Weights of a small GPT-style language model, trained from scratch on English Wikipedia.
Size: 22 layers, width 256, MLP 704 SwiGLU, vocabulary 1062, 18.3M parameters.
Training: a variant of SOAP for these matrices, 3907 steps.
Each number is 128 + 32 x the weight over its row's rms, rounded and kept within 0 to 255. Layers, rows and columns count from 0. The size above them is the row's rms in percent of the matrix's.

# layer 4 MLP up, 704x256, rms 0.113, rows 297-401, columns 64-127
size [105  97 106  91 105  88 107  93 108  89  98 102 110  93 107 113 116  96  94  88  98  96 106  91 112  95 101  95  95 109  94 104 101 118  95  90 103 101  98  97  91 101 105  94  97 103  82 101  93 102 100 105  97 107 114  95  97 101 100  99 106  97 103  97  97  89  95 104  91 100 104 106 107 110  99  99  97  87  92 110 101  97  95 107  96  95 123 105 108 108 100  93 103  97 110 104  94  89  92 102  99  97  94  97  89]
[[ 93  61  98  83 101 127 122 145 129 105  87 129 135  86 142 100 146 144  90 119 110 116  95 178 104 149 117 134  59 146 111 132 145 142 143  24 117 144 141 137 130 144 158 121 100  89 153 100 127 124 133 215 129  64 116  70 112 150 183 171 156 200 114 145]
 [142 150 105 114 103  88  80 120 194 166  71 137  91 173 167 129 164 187 110 146  95  69 159 174 128 114 138 123 184 158 137 119  84 146 118 118  58 134  96  89 100  98 118 166 130  89 145  72 145 143 164 131 116 121 130 147  93 110 135 140  50 114 162 126]
 [138 187  92 144 138 118 146 119  91 126 134  90 131 138 118 125 127 122 126 173 107 115 110 126 124  95 120 115 158 115 113 115 128 129 104 116 191 168 197 175 113 139 122 121 164  90 138 117 115 111 135  76 145  98 130 152 150 162 162 163 151 146 117 175]
 [ 57 102 151 100 229  97 128  98 124 158  96 139  63 163 126  79  81 132 111 139 142  90 131 113  85 110 155 167 131 135 121  50 114 154  68 139  94 156 136 186 154 132  81 102 138 134 136 151 174 126 122 118 123 130  97 173 123 108 156 186 110 141  46  88]
 [129 157  87 107 140  76 149  96 150 128 184 117 108 131 159  84  82 162 117 136 125 163 144 127  54 128 154 130 131 124 102 107 158  98 147 138 126 117 102 201 165 137  97 102 138 186 139 198 162 134 127 125 110 162 114  66 125 115 165 119 128 154 138 144]
 [203 171 123 151 116 157  89 169 128 124  94 136 111 132 169 143 108  90 107 151 104 151 103 141 150 118 150 176 113 157 120 128 148 121 111 123  97 145  91 127 131  65 173 145 128 172 101 178 113 161 178 152 128 126  83 123 127 134  83 149 146 123  83 177]
 [126 125  66 122 211 118  94 196 107 120 120 107 122 186 108 158 119 186 116 121 133 111 118 169 184  96 170 122 176  65 169 112 147 109 120 110 129 138 169  80 179 127  66 163  70 184 137 128  95 133  93  78 138 111  99 117  80  94 119 145 109 118 103  67]
 [161 145  99 131 122 114 127 104 155 136 102 133 130 157 159 122 193 156 141 180 135 157 197 126  57  38 134  86 115 100  84 114 146  50 103 120 141 205 123 131 175 112 102 105 184 165 149 134 208 200 107 117  84 130  81  77 123 146  86 158 111 101  87 160]
 [108 163 126 120 154 107 162  92 134 100  84 141  96 119 141 144 117 171 128 143 122  50 103  87 154 199 114 166 193 114 149 192 141 138 117 130 206 156 133 164 132 175 105 123 144 103 138 135 105 120 130 158 154 177 132 185 192 129  87 121 139 200 114 131]
 [180  77 178 127 159 118 120 146 131 156 146 116  53 141 129 118 132 135 125 186 131 154 174 128  87 157 146  79 111 220 136 177 156  69 132 168 146 173 134 161 128 135 168 183  99 136 163 136 149 139 112 166 136 126 152 112 108 141 139  72 158 161  82 126]
 [154 128  80 126 135 116 203 123  91 182 111 126 101  84 159 118 120 136  88  46 194 109 132  95 122 173 176 153 121 116 140  95 126 134 101 102 147 130 119  95 156 136 109 146 153 125 135 113 139 143 125 194 115 104 147 135  90 111  93 153 155 110  43  74]
 [111 120  73  63 127  86  83 108 120 145 123 142 142 135  96 116 165 138 153 185 144 129 101 107 142 112 157 134 188 136 131 123 151 168 123 108 176 201 143 151 130 135  75  65 112  99 109 123  94 127  87 146 134 123 139 173  78 135  68 155 141 115 190 190]
 [171  95 109 152  61 108 151  61  56  92 119  65  62  76 106 166 142 142 126 100 117 161 135 151 128 104 173 129 158 106 146 102 105 146 100 100  99  51 165 110 130 214 155 174 144 137 135  91 164  84 113 153 171  81  85 118 179  85 110 143 117 100 151  95]
 [202 145 150  87 129  77 104 152 118 137 103 121 136 143 120 153 182  58 147 131 148 187  79 130 136  66 127 109  83 130 132 147 118 133 175 144 137 165 108 158 124 166 124 149 130 129  55 174 177 154  91 137 118 182 111 123 150 150 123 134  91 182 118 103]
 [165 112  83 115 129 176  90 182  82 106 131  83 113 148 171 129 166  78 136  91  88 191 120 117  26 145 118 149 124  97 144 142 112 114 156  80  73  98  93 124 135 188 112  86 178 183 118 128 110 106  82 135 133  99  84 112 160 170  88 115 110 163 164 123]
 [163  93 123 114  98 175  84  93 118 138 119 118 118 132 140 159  55 124 180  74 127  67 116 138 161 123 129  58 120  98 143 139  86 164 155 111 145 168 163 129 137  90  44 114 109 124 107 122 111 172 146 171 124 110 109 131 151 108 168 180 235 135 114 140]
 [ 95 131 133 121 134 110 149  90 176 175 109 155 134 176 156 108  96  36 142 139 132 101 171 116 138 144 138 103  89 159 137 144 111  80 140 123 104 127 156 128  78 138 143 128 109 108  81 146 161 157 132 144 130 178 167  83 176 130  97 194 136 149  83 198]
 [120 149 148 131 119 110 124 147 151 126 143 117  76 112 162 146 134 113 124 171 131  85 153  99 174 107 122 140 179 119 146 124 189  65 103 164 181 196 142  63 159 110 174  69 111 148  76 159  92 138 118 120 117 124 123 134  82 142 164  84  86  65 105 123]
 [148 108 175 147 145 121  98 137 126 154 134 131 129 135 133 118 108 114 168 135 111 137 105 100  76 180 107 144 124 125  95 107 198  44 125 119 123 179 117 115  92 125 102 182 106 125 105  93 173  90  95 116  91 125 150 154 179 118 113 124  84 129 157 119]
 [140 128 102 104 115 130 180 115 155 101 131  78  96 183 169 133 106 136 175 131  69  60 142  24  77 126 104  98 169  64 133 120 161 152 155 147 121 156 134 114 136 133 115 137 186 134 109 143 115  84 100 120 115 135 125 157 109 116 196 110 170 121  95  99]
 [172 107 134  67 116  98 137 150 101 122  76 123 189 163  64 107 102 116 107 160 148 157 113 154 116 199 125  84 149 149 151 137 182 147  71 149 138 133  78 119 125 190  97 103  65 114 115 127 152 115 184 151 126  95 126 126  84 141 107 133 198 142 103 186]
 [156 152  72 196 162 157 117 156 130 172 103 174 122  50 147 167 204  85 137 126 133 111 116 117 220  81 113 164 134 114 106 131 159 112  94 109 104 164 149 121 182 127 189 100 110 162 143 100 128 138 180 124 164 125 227 146 116  74  67  87 123 104 124 145]
 [141 108 123  74 119 124 150 104  97 131 125 113 138 175 162  94 102 115 123 143 107 101 160  98 144 150  93 115  95 101 167 137 157  88  96 178 155 120 133  87 131 145 134 174  76 143 148  81 122 165 123 102  91 179 152  34 106 172 102 129 168 117 160 135]
 [131 144 130 122 125 130 138 138 106 129 137 135 114  99 151 126  92 139 149  99 105  90 114  83 115 148 169 116 103 135 138 141 172 147 150 103 127 172 204 116  50 144  91 187 154 124 103 196 150 167 131 117 113 143  82 119 117 145  73 109 161 184  96  94]
 [143 132 114  81 100  79 115 107 191  92 136 161 136 154 164 145 162 164  71 121 108 132 141 108 126 165 148 144 114 174 130 147 216 180 114 160 146 199  97  78 149 137  90  91 124 155 134 149 156 112 177 141 112 190  77  70 107  72  59 179 120 125 115 125]
 [130 127 201 135 148 127 138  87 145 102 173 139 153 177 122  91 162 149 126  80 146 175 110 114 148  72 166  84 104 134 110 119 134  79 103 132 147 124 165  61 133  56 126  93 106 179 149  60  95 160 139 152 159 131 104 118 181 125 135 166 101  85 200 121]
 [128  95  67 130 147 141  96 114 172 156 109 126 161 117  90 116 131 122 156 178  49 130  78 127 157  60 157 124 134 129 119 115 129 111 187 110 117 177  81 158 115  97 124 181  99 161  81 104 113 113 132 101 133 141 169 110 163  82 100 124  88 102 123 103]
 [161 106 101 152  98 101 147 127 120 125 117 107  83  68  95 148 140 139 147 192 124 114  83 172 134 133  51 152 144  95  71 119 160 109  96 114 128 138 107 195 194 127 133 149 169 149 160  64  81  91 128 123 143 113 130 108  87 185 125 135 149 153 133  97]
 [112 159 177 121 106 144  96 154 102  99 123 135 133 126 143 155  95 135 215 148 128 145 117  89 112 131  79 103 146 113  61 105 103  69 183 194  81 170 146 158 122 127 152 126  90  75 127 132  93 152 101 114 157 164 143  98 165 118 170 119 131 106  94 144]
 [126  91 126 144 115 103 185 127 121 138 178 205 101 141  85 145 163 134 114 107 103 119 140 137 143 184 120  71 123 119 125 187 110 148  72  68 195 125 156 147 149 102 152 126 144 137 160 139 161 152 138  89  88 136 133 136 105 139 119 153  72 142  99 203]
 [132  85 109 116 122 107  76 161 118 101 153 144 128 128 124 113 180 160 110 103 161 101 103 149 128 143 162  53 154 110 107 161 115 121 137 148 123 135 156 123 103 113 174 117 152 132 107  93 126 137 149 133 153  79 139 138 134 109  53 129  98 123 149 152]
 [157 124  86  85  97  97  90 126  86  94 112 151 100  67 152  92 104 144  70 156  92 120 131 144 184 101 151 108 186 136 173 183  81 177 123 159 108  87  92 185 116 190 156 137 141 196 169  89 117 183  85 126 125 107  94 114 117 161  68 168 111 145  78 146]
 [117 186  99 128 124 118 170 121 159 112 102 120 147 146 166 160 123 102 174 112 132 105 104 128 153  93 108 121 145 122 127 127 109 165 161  99 162 132 183 117  83 143 143 146 103 135 110 124 146  78 137 137 164 131 144  70 195 212  97  71 126 118 131 127]
 [154 115 165 159 120 157 146 135 119 111 124  96  53 176 104  94 157 123  78 139 222 137 150 126 113 134 159 176 185 209  44 107 157 165 146 107 154 159  90 139 104 135  98 108 177 114 131 116 161  94 131 136 115  88 101 129  85  76 100  88 134 113  76 136]
 [117  89 116 131 150 103 115 122 106 132 162 133 137 156 120 102 142 171 116  93 106 182 146 108  67 120 147 118 155 118  79  96 107 138  80 124 167 126 130 178 152 162  94 126 114  95 129 136 130 108 151 120 168 146 156 162 124 121 136 201 139 140  79  91]
 [ 86 142 127 141 106 137 200 125 105 149 118 132 119 157 182 125 150 125 146 143 132 129 184  91 117 131 110  68 180 169 127 164 125  94  55  51 140 140 124 173 143 147 102 146 148 147 121 132  26 128 114  92  93 181 147 146 141 161 154 111 116 144 126 166]
 [161 146  80  86 124 118 160 124 178 152 124 179 124 173 138 136  85  91 164 152  59 144 123 149 141 133 111 133 140 138 215 156 118 115 133  64 205  81 129 152 110 142 148 124 127 100 169 132  88 115 133 194 112 116 121 161 107  75 120 142 146 147 118 142]
 [126 137 158 108 169 188 166 126 202 174 188 170 139 145 167  93 121  91 130  97 140 120 111 172 158 146 107 158 155 131 113 146 120 118  76 162 139 128 132 116  78 116  63 138 139 124 108  87 162  77 118 103 147  89 111 123 125 154 128 134  96  80 137 136]
 [ 81  98 138 131 135 128 123 118  88  99 255  93 144 116  65  38  97 140 118 160 107 121 117 120 109  92 101 126 153 137 102 115 153 190 115 157 156 157 124 144 101 137  98 135  94 137  69 124 127 111 161  89 114  89 115 123  95 171 167 190 121 107 131 148]
 [ 97 141 102 113 167  85 159 111  95 200 167 160 145 134 143 138  70  88 151 157 216 174 104 149 109  96 121 118 127 165  82 170 137 152  92 147  95 192 134 131 194 110 112 127 133 154 156 135 149 146 176  99 113 137 106 146  47 135 121 175 116 163  81 163]
 [156  55 189 124  97 123 105 178 125 129  54  92 122 107 164 116 121 181 124 131  93 235 178 177 134 147 145 151 109 165 115 152 142 136 121  88 113 126 150 127 131 123 194 131 137 109 161 113 132 111 105 111  99 204 111 118 139  85 161 113 183 151 156 159]
 [126 125 162 152 143  67 116 180  64 141 158 128 110 162  78 124  89 114 182  63 170 121 178 186 178 147 166 137  73 102  67 150  97 136 178 131  79 159 154 122 116 121  92 121 172  85 141 164 133 145 138  56 108 145 104  91 136 172 158  89 138 148 182 123]
 [138 130 140 146 130 164 139 135  92 113 121 157  77 131 208 111 102  64  91 150  71  97  38 125  84 103 124 115 130 117 102  42  76 120 158 128 106 157  94  97 161 158 173 108 114 145  77 122  93 113 176 146 104  93  59 148  73 158 196 144 105 113 135 137]
 [126 132 108 133 123 131 119 159 112 182 135 113  81 102 145 132  94 102 116 152 150 109  97 159 134  82 130 122  98 145 121 168 132 123 122 135  95 134 119 151 127 144 109  66 149 157 134 105 101 200 133 149 141 126 140 167 129 161 126  98 133 145 193 132]
 [ 98 123 143 149 174  93 130 160 183 110 134 139 128 122  99 127 117 143 121 147 145 129 135 144 102  94  96 166  96 145  10 103 125 138 174 146  80  85 120 100 181 107 142 127  65 147 146 121 141  95 136 132 165 121 150  81 109 119 135 114 134 123  98 112]
 [134 107 135 137 186 102 125 122 141  85 106 166 147  94 163 117 152  98 101  86  99 184  56  66 107 137 134 141 138 118 102  55 155  91 132 135 119 135  96 112 140  96 134 130 110  87 133 163 168 127 157  52 170 155 118  92 134 172  98 118 117 111  65 109]
 [ 77 130 109 146 143 128 156 141 136 126 143 104 116 205 105  95 141 126 161 130 183 168 150 129 142  99  80 117  81  97 162 163  63 110 171 103 174  99 103 144 154 130 112  91 112 186 180  62 131 168 160 136 137 177  90 114  87 195 152 105 129 165 144 168]
 [111 105  88 161 164  97 152  74 138 142 160 113 136  92 130  77 151 107 184  78 104 112 142  90 113  86 129  49  82 144 148  62  65 166 109  94 159 115 152  33 139 132 121 130  96 151 148 116 201  93 150 138 110 160 132  78 115 103 160  77 104 112 113 139]
 [146 128 127 136 190 115  72 102 156 154 142 109 148 146 114 129 125 103 166 102 131  60 140  53 165 114 134 100 140 129 103 161 166 188 124 144 136 123 156 106 137  77  87 136 158 129 124 124 170 137  67 136 104 121  82 150 113 115 119  84 154 104 128 149]
 [ 86 104 110 140  90 132 159 156 140 169 172 145 112 108 108 153 153 190 140 138  92 121 173  63 153 130 124 118 145 168 148 102 109 141 138 113 163 121 121 130 103 144 101 132 113 117 177 170  49 109  80  73 113 215 140 188 157 148 121 126 154 150 103 120]
 [149  91 147 120 128 137 117 105 204 185  89 151 111 167 155 164 144 111 136 155 117 119 132 138 213 169 141 159 120 106 109 122  84 106 161 103 182 175 116 146 136  78  99 121 128 110 126  86 121 182 204 131 154 116 109  79 182 107 123 101  81 130 130 112]
 [151 146 114  90 147  46 126  83 172 152 128 148 168 138 148  75 174 134 136  62 155 129 143  87 128 156 141 138 115 130 147 111 141 159 103 141 131 121  67 139 170  75 124  87 124  48 116 163 166  99 109  91 119 133 123 138 138 174  78  55 112 157 136 136]
 [150  95 137 108 143 138 193 126  52 156 175 105 158 123 123 190  83 142 113 109 129  96 138  92 129 123 135  97 156 132  96 128  86 127  66 133 149 120 147 173 144 112 150 198 154 161  77 134  69 110 135 116 138 197  77 128 114  66 127 178 130 118 155 168]
 [129  72 133 151 146 206  89 101 126 131 111  93 133 187 145 128 150 152  98 127 154 100 119 133 136 110 104 167  93 125 147 126 105 144  80 124 127  90 142 165 153 113 145 153 119 114 147 133  68 105 127 100 105 103 150  86 102 159  57  67 182 147 141  56]
 [128 136 154 149 135 116 171 137 186 166 119 186 115 126 111 171  37  95  91 119 163 162 108 113  92 122 167 141 107 152  84 132  65 147  96  94 141 125 110 164 114 103  68  99 148 104  81 169 150 162 176 108 150 106 118 142 141 100 141 113 108 126 139 124]
 [120 142 102 116 176 171 163 137 125 122 188 117  99 135 118 116 147 169  94 136 111 107 106  87 141  96 105 170 113 158 137 133 163 122 129 115 140 158 130 146 162 121 109 167 180 117 140 147  99 203 158 134  96 121 183 126 143 110 102 116 121 138 135 133]
 [155 136 118 123 100  51 147 128  59  34 116 184 112 156 118  89  95 130 156 167 148  69 141 118 115 180 138  97 125 139 150 123 159 107 101 154 129 158 185  73 177 185  49 138 117 132 110 197 125 122 142  60 116 173 194  72 125 115 135 197 116 127 120 175]
 [ 91 146 100 124 107 179 180 168 148 126 129 168 163 173 166 122 120 111 198  98 119  98  58 131 161 146 203 168 133 149 151  93 123 204 131 130 148 132 118 120 163 106 119 118 119 109 124 240 124 105 141 140 140 179 113 138 143 110  75 154 105  82 177  86]
 [145 112  44 136 121  94  89 138 149  91 113 172 112 171 119 171 168 129 124 157 122  94  72 116 135 183 146  87 183 104 170 128  88 167 129 139 166 127 138 171 140 180 108 128 124 169 158 153 163  91  81 130  83 109 107 142 183 157  90 131 148 103 172 179]
 [ 81 112 114  88 128 115 145 116 100  96  64 123 144  88 119 133 117 139 208 112 132 154 137 123 121 109 166 107 138 149 142 181  66 159 125 118 118 146 145 157 139 156 131 123 131 140 159 151 143 134 115 109 109  98 109 135 100 168 184 131 124 182 152 176]
 [141  92 131 135 101 194 147 112 130 121 105 114  84 110  82 107  83 149 135 200  97 133  94 134 111  86 133 102 132 116 118 124 133 168 139  87 111 166 121 187  86 144 174 141 181 123 146 133 153 178 137 164 160 130 147  89  85 105 135 125 112 127 147  93]
 [103 131  73 122 112 146 119  79 167 113 173 191  74  66 145  93  82 138 138 137 127  96 112 137 117 117 112  49 108  95 130  81 189 160 128 138 119  59 162 184 139 114 116 162 147 144 152 180 118  90 144  94 112 109 146 163 148 144 100 160 139  66 102  55]
 [145 148 113 154 116 125  99  96 113  95 144 139 167 103  64 130 103 178 127 127 167 132 120 129  77 129 149 121 125 140 107  92 106 143 167 101 151 115  91 158 159 149 146 120 134 177 148 153 140 110 137 120  79 180  89 158 167 109 152 144 163 112 101 131]
 [ 70 184 143 110 161 188 167 146 208 156 169 109 168 102 155 165  72 139 117 174 111 112 144  91 121 115 107  98  78  91 172  94 141  75 148 129 172 133  89  71 138 120 110 168 137  76  85  98 123 123 113 120 105  97  86 137 157  98  65 122  91  98 123 139]
 [113 142  43 122 116 133 103 107 146 195 165 132 113  87 106 108 160 131 121 118  39 120  85 131 169 153 154  94 138 157 163 127 141 161  89  74 153 121 135 182 138 108 104 188 102 173 164 145  85 203 144 128 157 166 100 141 142  87 144  86 143 145 121 170]
 [181 102 118 161 119 157 110 141 135 151 140  77 110 177 159  91  92 152 106  95 122 118 112 161 107 144  54 116 100 176 137 148 127 103 108 103  30 151 112 160  84 123 126 150 125 125 151  95 114 150  95 135 174 133 143  90  86 157 148 136 146 184 164  77]
 [115  77 116 164  96 113 122 178 139 127 115 115 118 150  92  91 150 140  60 120 106 102  53 101 151 173 135 134 102 167 123  58 110 105 109 107 170 124 128 131 147 141 143 115 101 140 162 146 148 175 171 120 119  65 161 193 139  70 123 125 166 126  94 151]
 [169 115 180 127 142 140  91 163  79 112 155 221  90 146 103 142 110  94 127 188 133 108 113  98 136 134 129  91 137 183 125 152  90 108 107 161 141 169 140 108 169 117 167 127 146 118  94 116 185  95 126 111 124  80 145 182 116 139 104 152 114 108 126 187]
 [216 106 124 140  91 134  93 174 142 139 163 108 159 144 139 132 110 141 117 155 170 164  98 102 170  88 146 119  85 146 147 105 184  79 147 152 137 114 148 177 126 131  68 163  98 185  71 127 144  48 158 137 106  91 171 149 162 132  86 134 178  24 111  98]
 [112 137 163 122 119  56 110 147  89 148 127 143  85 160 152  69 148 123 164 120 158 141 128 160  71 145 119 137  62 122 109 131 123 149 110 159 103 103 132 135 135 173 118 148  20 135 150 116 105 131 135 151 139 133 114 184  75 154 161 147 112 161 157 154]
 [131  51 186 125 127 126  87  76 155  79  96 156 142  80 149 161 109  73 135 147 102 168 122 168 163 162 156 125  75 137 125 139 115  89 119 180 141 153 129 141  86 127 155  63 127 128  95 101 156 108 100  59 131 151 118 128 120 149 102 169 155 120 121 130]
 [102 106  74 157 122  90 136 165 126 154 149 152 163 121 105 109  76 114 136 152  90 125 116  69 132 136 106  83  88 177 142 104 146 174 125 106 157  67 113  36 119 135 167 130 129 111 180 146 119 128 210 111  50 121 156  68 148 150 111 125 123 121 141 120]
 [154 154 140  83 120 152 196 141 120 118 135  49 110 113 153  94  92 125 131 111 153 117 167  90 140 165  74 124 116 105 129 126  56 184 131 119 117 119 139 101 107 116  72 124 196 102 136 141 134 117 136 148  94 111 136 136  59 118 100 168 168  92 137 102]
 [154 141  83 110 138 166  80 126 127 112 147  98  98 188  56  60 126  89 196  77 144 112 141  57 128 149 109  41 120 137 153 118 168 152 154 162 120 113 176 154 113 150 152 148 116 100  59 122 145 101 125  65 126 134  57 118 140 110 147 137  87 147  74 139]
 [110 122 104  90 129 125 151 128 104 150 137 127 137 140 122 136 138 167 152 147 184 137  74 160 131 158  77 108 133 121 158 126 147 146 111 155 140 132 167 141 118 155 122 100 167 118  89 214 145 173  57 208 107 145 133 137 166 101  75 128 159 156 185 143]
 [141 194  78 118 127 149 115 117 154 102 183  81 109 146 143 166  84 116 160 114 119 134 134  97  63 138 129 108 119  89 101 180 155 162 122 155 116 142  99 149 137 127 120  44 126 137  98 130  95 181 166 181 148 124  48 143 164 176 130 178 160 130 146  77]
 [117 155 119 128 185 174 118 121 176 130 161 108 108 173 147 133 137 123 119 125 153 126 128 133 167 186 176 107 100 162  90 135 153  40 183 120 164 127 131 154 139 166 108 105  90 110  93  91 199 102 105  67 122 124 141 181  57 132 139 140  55 178 125 148]
 [ 97  97 114 112 207 130 157 118 127 185 101 143 124 117 134 164  76  86 144 164 149 131 156 161  99  96 132 159 156 137 151 106 108 176 108 171  97 102 143 119 167 115  84 165 116  52 126 165 116 101 125 111 155 116  88 158 111 112 135 120 115 129 103 132]
 [133 172 112 139 131 129 202 116  76  80 106 133  96 185  38 110 153 184  92  97 133 161 109 138 135  88 169 149 155 174 132 117 143 130  62 136 131 117 141 102  75  86  96 163  70 165 168 120 139 171 101  51 145 149 117 132 161 124 151 160 151 139  99 107]
 [120 149 141  86 136 103 101 131 149 104 126 139 174 128 141 163 141 169 154 147 106  92 171 114 131 119 103 146 176 161 138 116 131  38 139 117 102  63 145 146 139 141  89 200  91 113 118 121 130 110 125 128 102 167 131  94 156 184  52 103 130 146 118 159]
 [ 90 167  79 127 123 105 145  31 152 116  97  93 145  79 125 163 153  51 171 123 111 192 162 162 173 109 137 131 119  98  46 158 145 142 182 123 173  77  99 122 109  80 150 132 149 149 122 123  99 105 105 190 120  84 162 101 110  65 176 122 138 146 182 130]
 [113 129 107 130  97 125 118 138 107 153 105 171 138 186 172  86 151 138 104 106  88  93 151 127  80 182 131 129 135 124 117 145 185 139 135 172 146  74  88 110 133 104  64 156  93 123 133  69 160 156  95  85 116 106 191 127  46 116 148 138 143 138 147  45]
 [109 154 153  88 115 147 134 142 159 168 149 100 113 186  88 141 113 114 160 114 139 161 149 179 190 121 106  76 168 147 151  65 157  81 133 158 154 141 137 113 155  54 148 138 150 123 150  70 163 153 140  73 125  99 145 120 157 111 129 141 173 143 132 157]
 [134 102 189 128 149 167 152 164 122 141 160 156 127  83 211 137  59  89 121 165  97 136 161 131 134 117 103 131 118 165 185 213 108 157  92 177  75 110 165 121 131 177 106 228 145 130  70 110 142 116 130 102 137 117 127 121 137 164 223 152 129 158 170 114]
 [168 127 120 183 156 122 124 157 117  98  99 118 113 135 118 131 147  97 115 106  93 167 143 108 115 148 146 160 181 145 100 136  95 150 168 136 142 104 164 142 144 153 144 151 141 126 136 123 159  99 120 157 101 117 110 144 148  82 104 152 184 108 123  90]
 [149 168 152 143 120 125 164 113 159  69 177 183 100 155  49 133 168 139 122 143 198  89  74 147 149 120 213 155 131 130 122 161 198 105 138 119 151  94 151 138  66 171 116 152 154  98 136 114  64 126 182  82 163 168  78 112 157 170  79 145 126 136 143 159]
 [103 123 124 102 161 121 127 157 111 127 121 180 101 118  62 129 163 149  83 145 143 136 103 139 135 116 164 136  86  87  83  81 119 126 122 163  95  96 117 107 123  87 181 138  67 201 159 127  50 113 153  95 108 149 154 200 208 119 109 125 135 147 145 157]
 [137  44 124  78 117 131 178 158 176 116 144 145 109 117  81 158 174  87  75 128  52 112 114  94 101 101  90 115 124 135 112 144 104 188 116  89 106 128 151 149 141 189 181 128 109 137 150 137 103 116 118 172 145 104 109 121 190 123 144 113 120 146 168 119]
 [177 112 106 145  99 113 145 160 130 141 185 186 138 109 146 110 142 111 145 131 143 132 110 167 117 128 177 120 167 125 103 131 182 101 112 139 161 142 164 179 169  72 140 220 166 149  95  87 107  74 148 169 112 121 120 125 104 121  93 124  74 127  54 109]
 [158 101  96 136 103  90 160 124 148 101 123 119 129 122 136 164 186 140  92 121 191 151 116  97 126 150 153 117  97 172  91  97 128 136 129 109 171  52 109  60 165 149 112 117  51 108 129 147 105  99 152 138 195  57 141 123  86 127 187  87  71 148 145 105]
 [ 98 142 213 145 114 129  83 114  43 134 147 159  99 173 126 125  72  63 165  86 149 132  94 137  76 118 143  99 131 125  87 146 107 174 149 127 143 149 117 112 115  80 177 107 113 126 129 116 138 154 119 153  60 174 138  85  84 167 178 122 150 144 101 177]
 [103 161  91 113 162 112 100 165 113 132 158 146 160 124 104 173 121 112 133 106 163 183 154 135 144 161  66 125 118 142  90 132 142  78 159 153  98 133 114 146 128 108 162 172 118 175 131 160 160  82 141 113 131  91  93 200  64 144 122  97 101  99 177 147]
 [150 111  72 107 147  93 152 103 134 102 147 113  93 114 149 121  93 132  65 153 110 130 139  71 145 132 118 133 169  91 114  84 106  82 114 114 139 139 135 161 106 155 132 115 125 121 124 113  79 199 114 122  48  97  92 158 121 106 190 200 137 106 146 120]
 [158 116 128 133 121  84 200 201 101  97 101 121  87  96 122 180 148 126 123 132 128 128 122 194 136 152 117 163 138 143 182 126 130 125 133 112 183  95 125 142 123 190 156 140 100 140 123 187 112 162 143 102 154  96 160 126 100  92 100 169 151 136  49 142]
 [169 122  87 126 118  58 147 105 117 184 147 106 156  85 133 101 123 104  81 138 125 137  47 113 103 185 120 119 122 153 107  92 120 142  76 139 203 119 180 109  92 153 107  82 107 111  74  85 103  92 202 168 107 103 154 110 135 178 142  85  95 153 116 132]
 [153 165 144 139 155 185 127  98  78 153 137 145 160 105 123 153 147 114  85 121 137 113 142 148 122 161 154 152  85 108 122 127 104 190  92 177 117 137 131  86 161  86 130 160 149 171 109 101 184 160  97 102 165 146 157 105  95 138 131 104 113 145 118 105]
 [100 165 158 129  89 165  73 131 159 135 104 121 126 118 125 113 167 170 148 146 148  81 146 107 103  94 120 143 184 119 187 146 118 110 154 133 108  84 110 169 167 174 147 181 151 116 153 169 122  81 146 120 136 123 120 160 106 169 177 132 155 139 140 116]
 [128 140  72 154 198 116 131 130 111 119  83 120 146  98 118 137 107  66 115 131 126 169 153 156  38 116 198 105 123 148 124 131 106 122 147 148 176 138 135 129 139 132 210 170  85 143 119 180  95 132 159 109 138 102  93 161 110 121  90 182 155 156 104  86]
 [ 93  94 136 126  84 101 120 110 204 144 140 119 135 144 127  81 172 167 114 157 138 162 138 125 100 133 113 131 159  72 127 152 130  79 151 106 162  98 136 126 158 115 111  96 118 133  94 118 159 103 106 112  54 141 109 103  84 112 120 129 140 166 143 130]
 [ 52 171 167  60 136 132 119 112 163  81 162  84 121 135 126 162 113 188  80 147 128 159 133 121 146  76 101 121 156 112 163 175 143  85  97 121 173  90 125 164 128 129  90 113 168 156 155 170 151 115 156  81  92 102  52 147 142 114 100 136 181 159 115 202]
 [102 149 104 140 168  83 117  89  81 154 126 158 131 135 137 172 148 117 164  74  68 161  98 105  99 101 129  86 125 108  51 161 139 154 133 124 184 116 159  92 167 132 107 132  75 193 135 136  74 113  72 176  92 113 122 138 163 204  39 103 150 108 168 145]
 [126  80 129 178 203 149 171  67 136 137  62 154 137  84 191 117  99 121 126 135 165 157 144 153 108 104  87 131 170 139 188 106  61 114 129 128 155  77 123 108 134 144 134 134  87 121 100  87  99 162 166 102 110 187  86 120  93 171 115  91 119  83 122 105]
 [115 137 194 100 112  67 137 128 156 179 174 124 158 121  89  98 104 144 145 128 119  72 151 114 144 197 102 135 169 118  95 131  88  96 101  95 125 105 167 114 107 182 127 187 114  64 114 117 187 124 160 125  62 124 100 147  88 158 169 167 129 104  66 153]
 [164 140 201 147  77 115 114 128 189 117 159 106  97 135 121 175 114 100 158 124 158  64 125 119 153 111 120  93 163 129  89 122  92 114 127 115 125 116 115 119 136 128 172 145  65  70 125 112 122 142 100  89 180 130 143 128  58 136 165 132 146 149 131 105]
 [122 111 186 111 131  86 100 144  82 118 132 116 163 131 139 209 115 110 128 170 166 126 138 171 194 132 117 126 114  98 127  97 169 143 164 116 117  93 124 181 117 138 136 123 154  87 135 120 123  65 116 107 135 119 127 123  83 141 112 146 163  95 199 109]]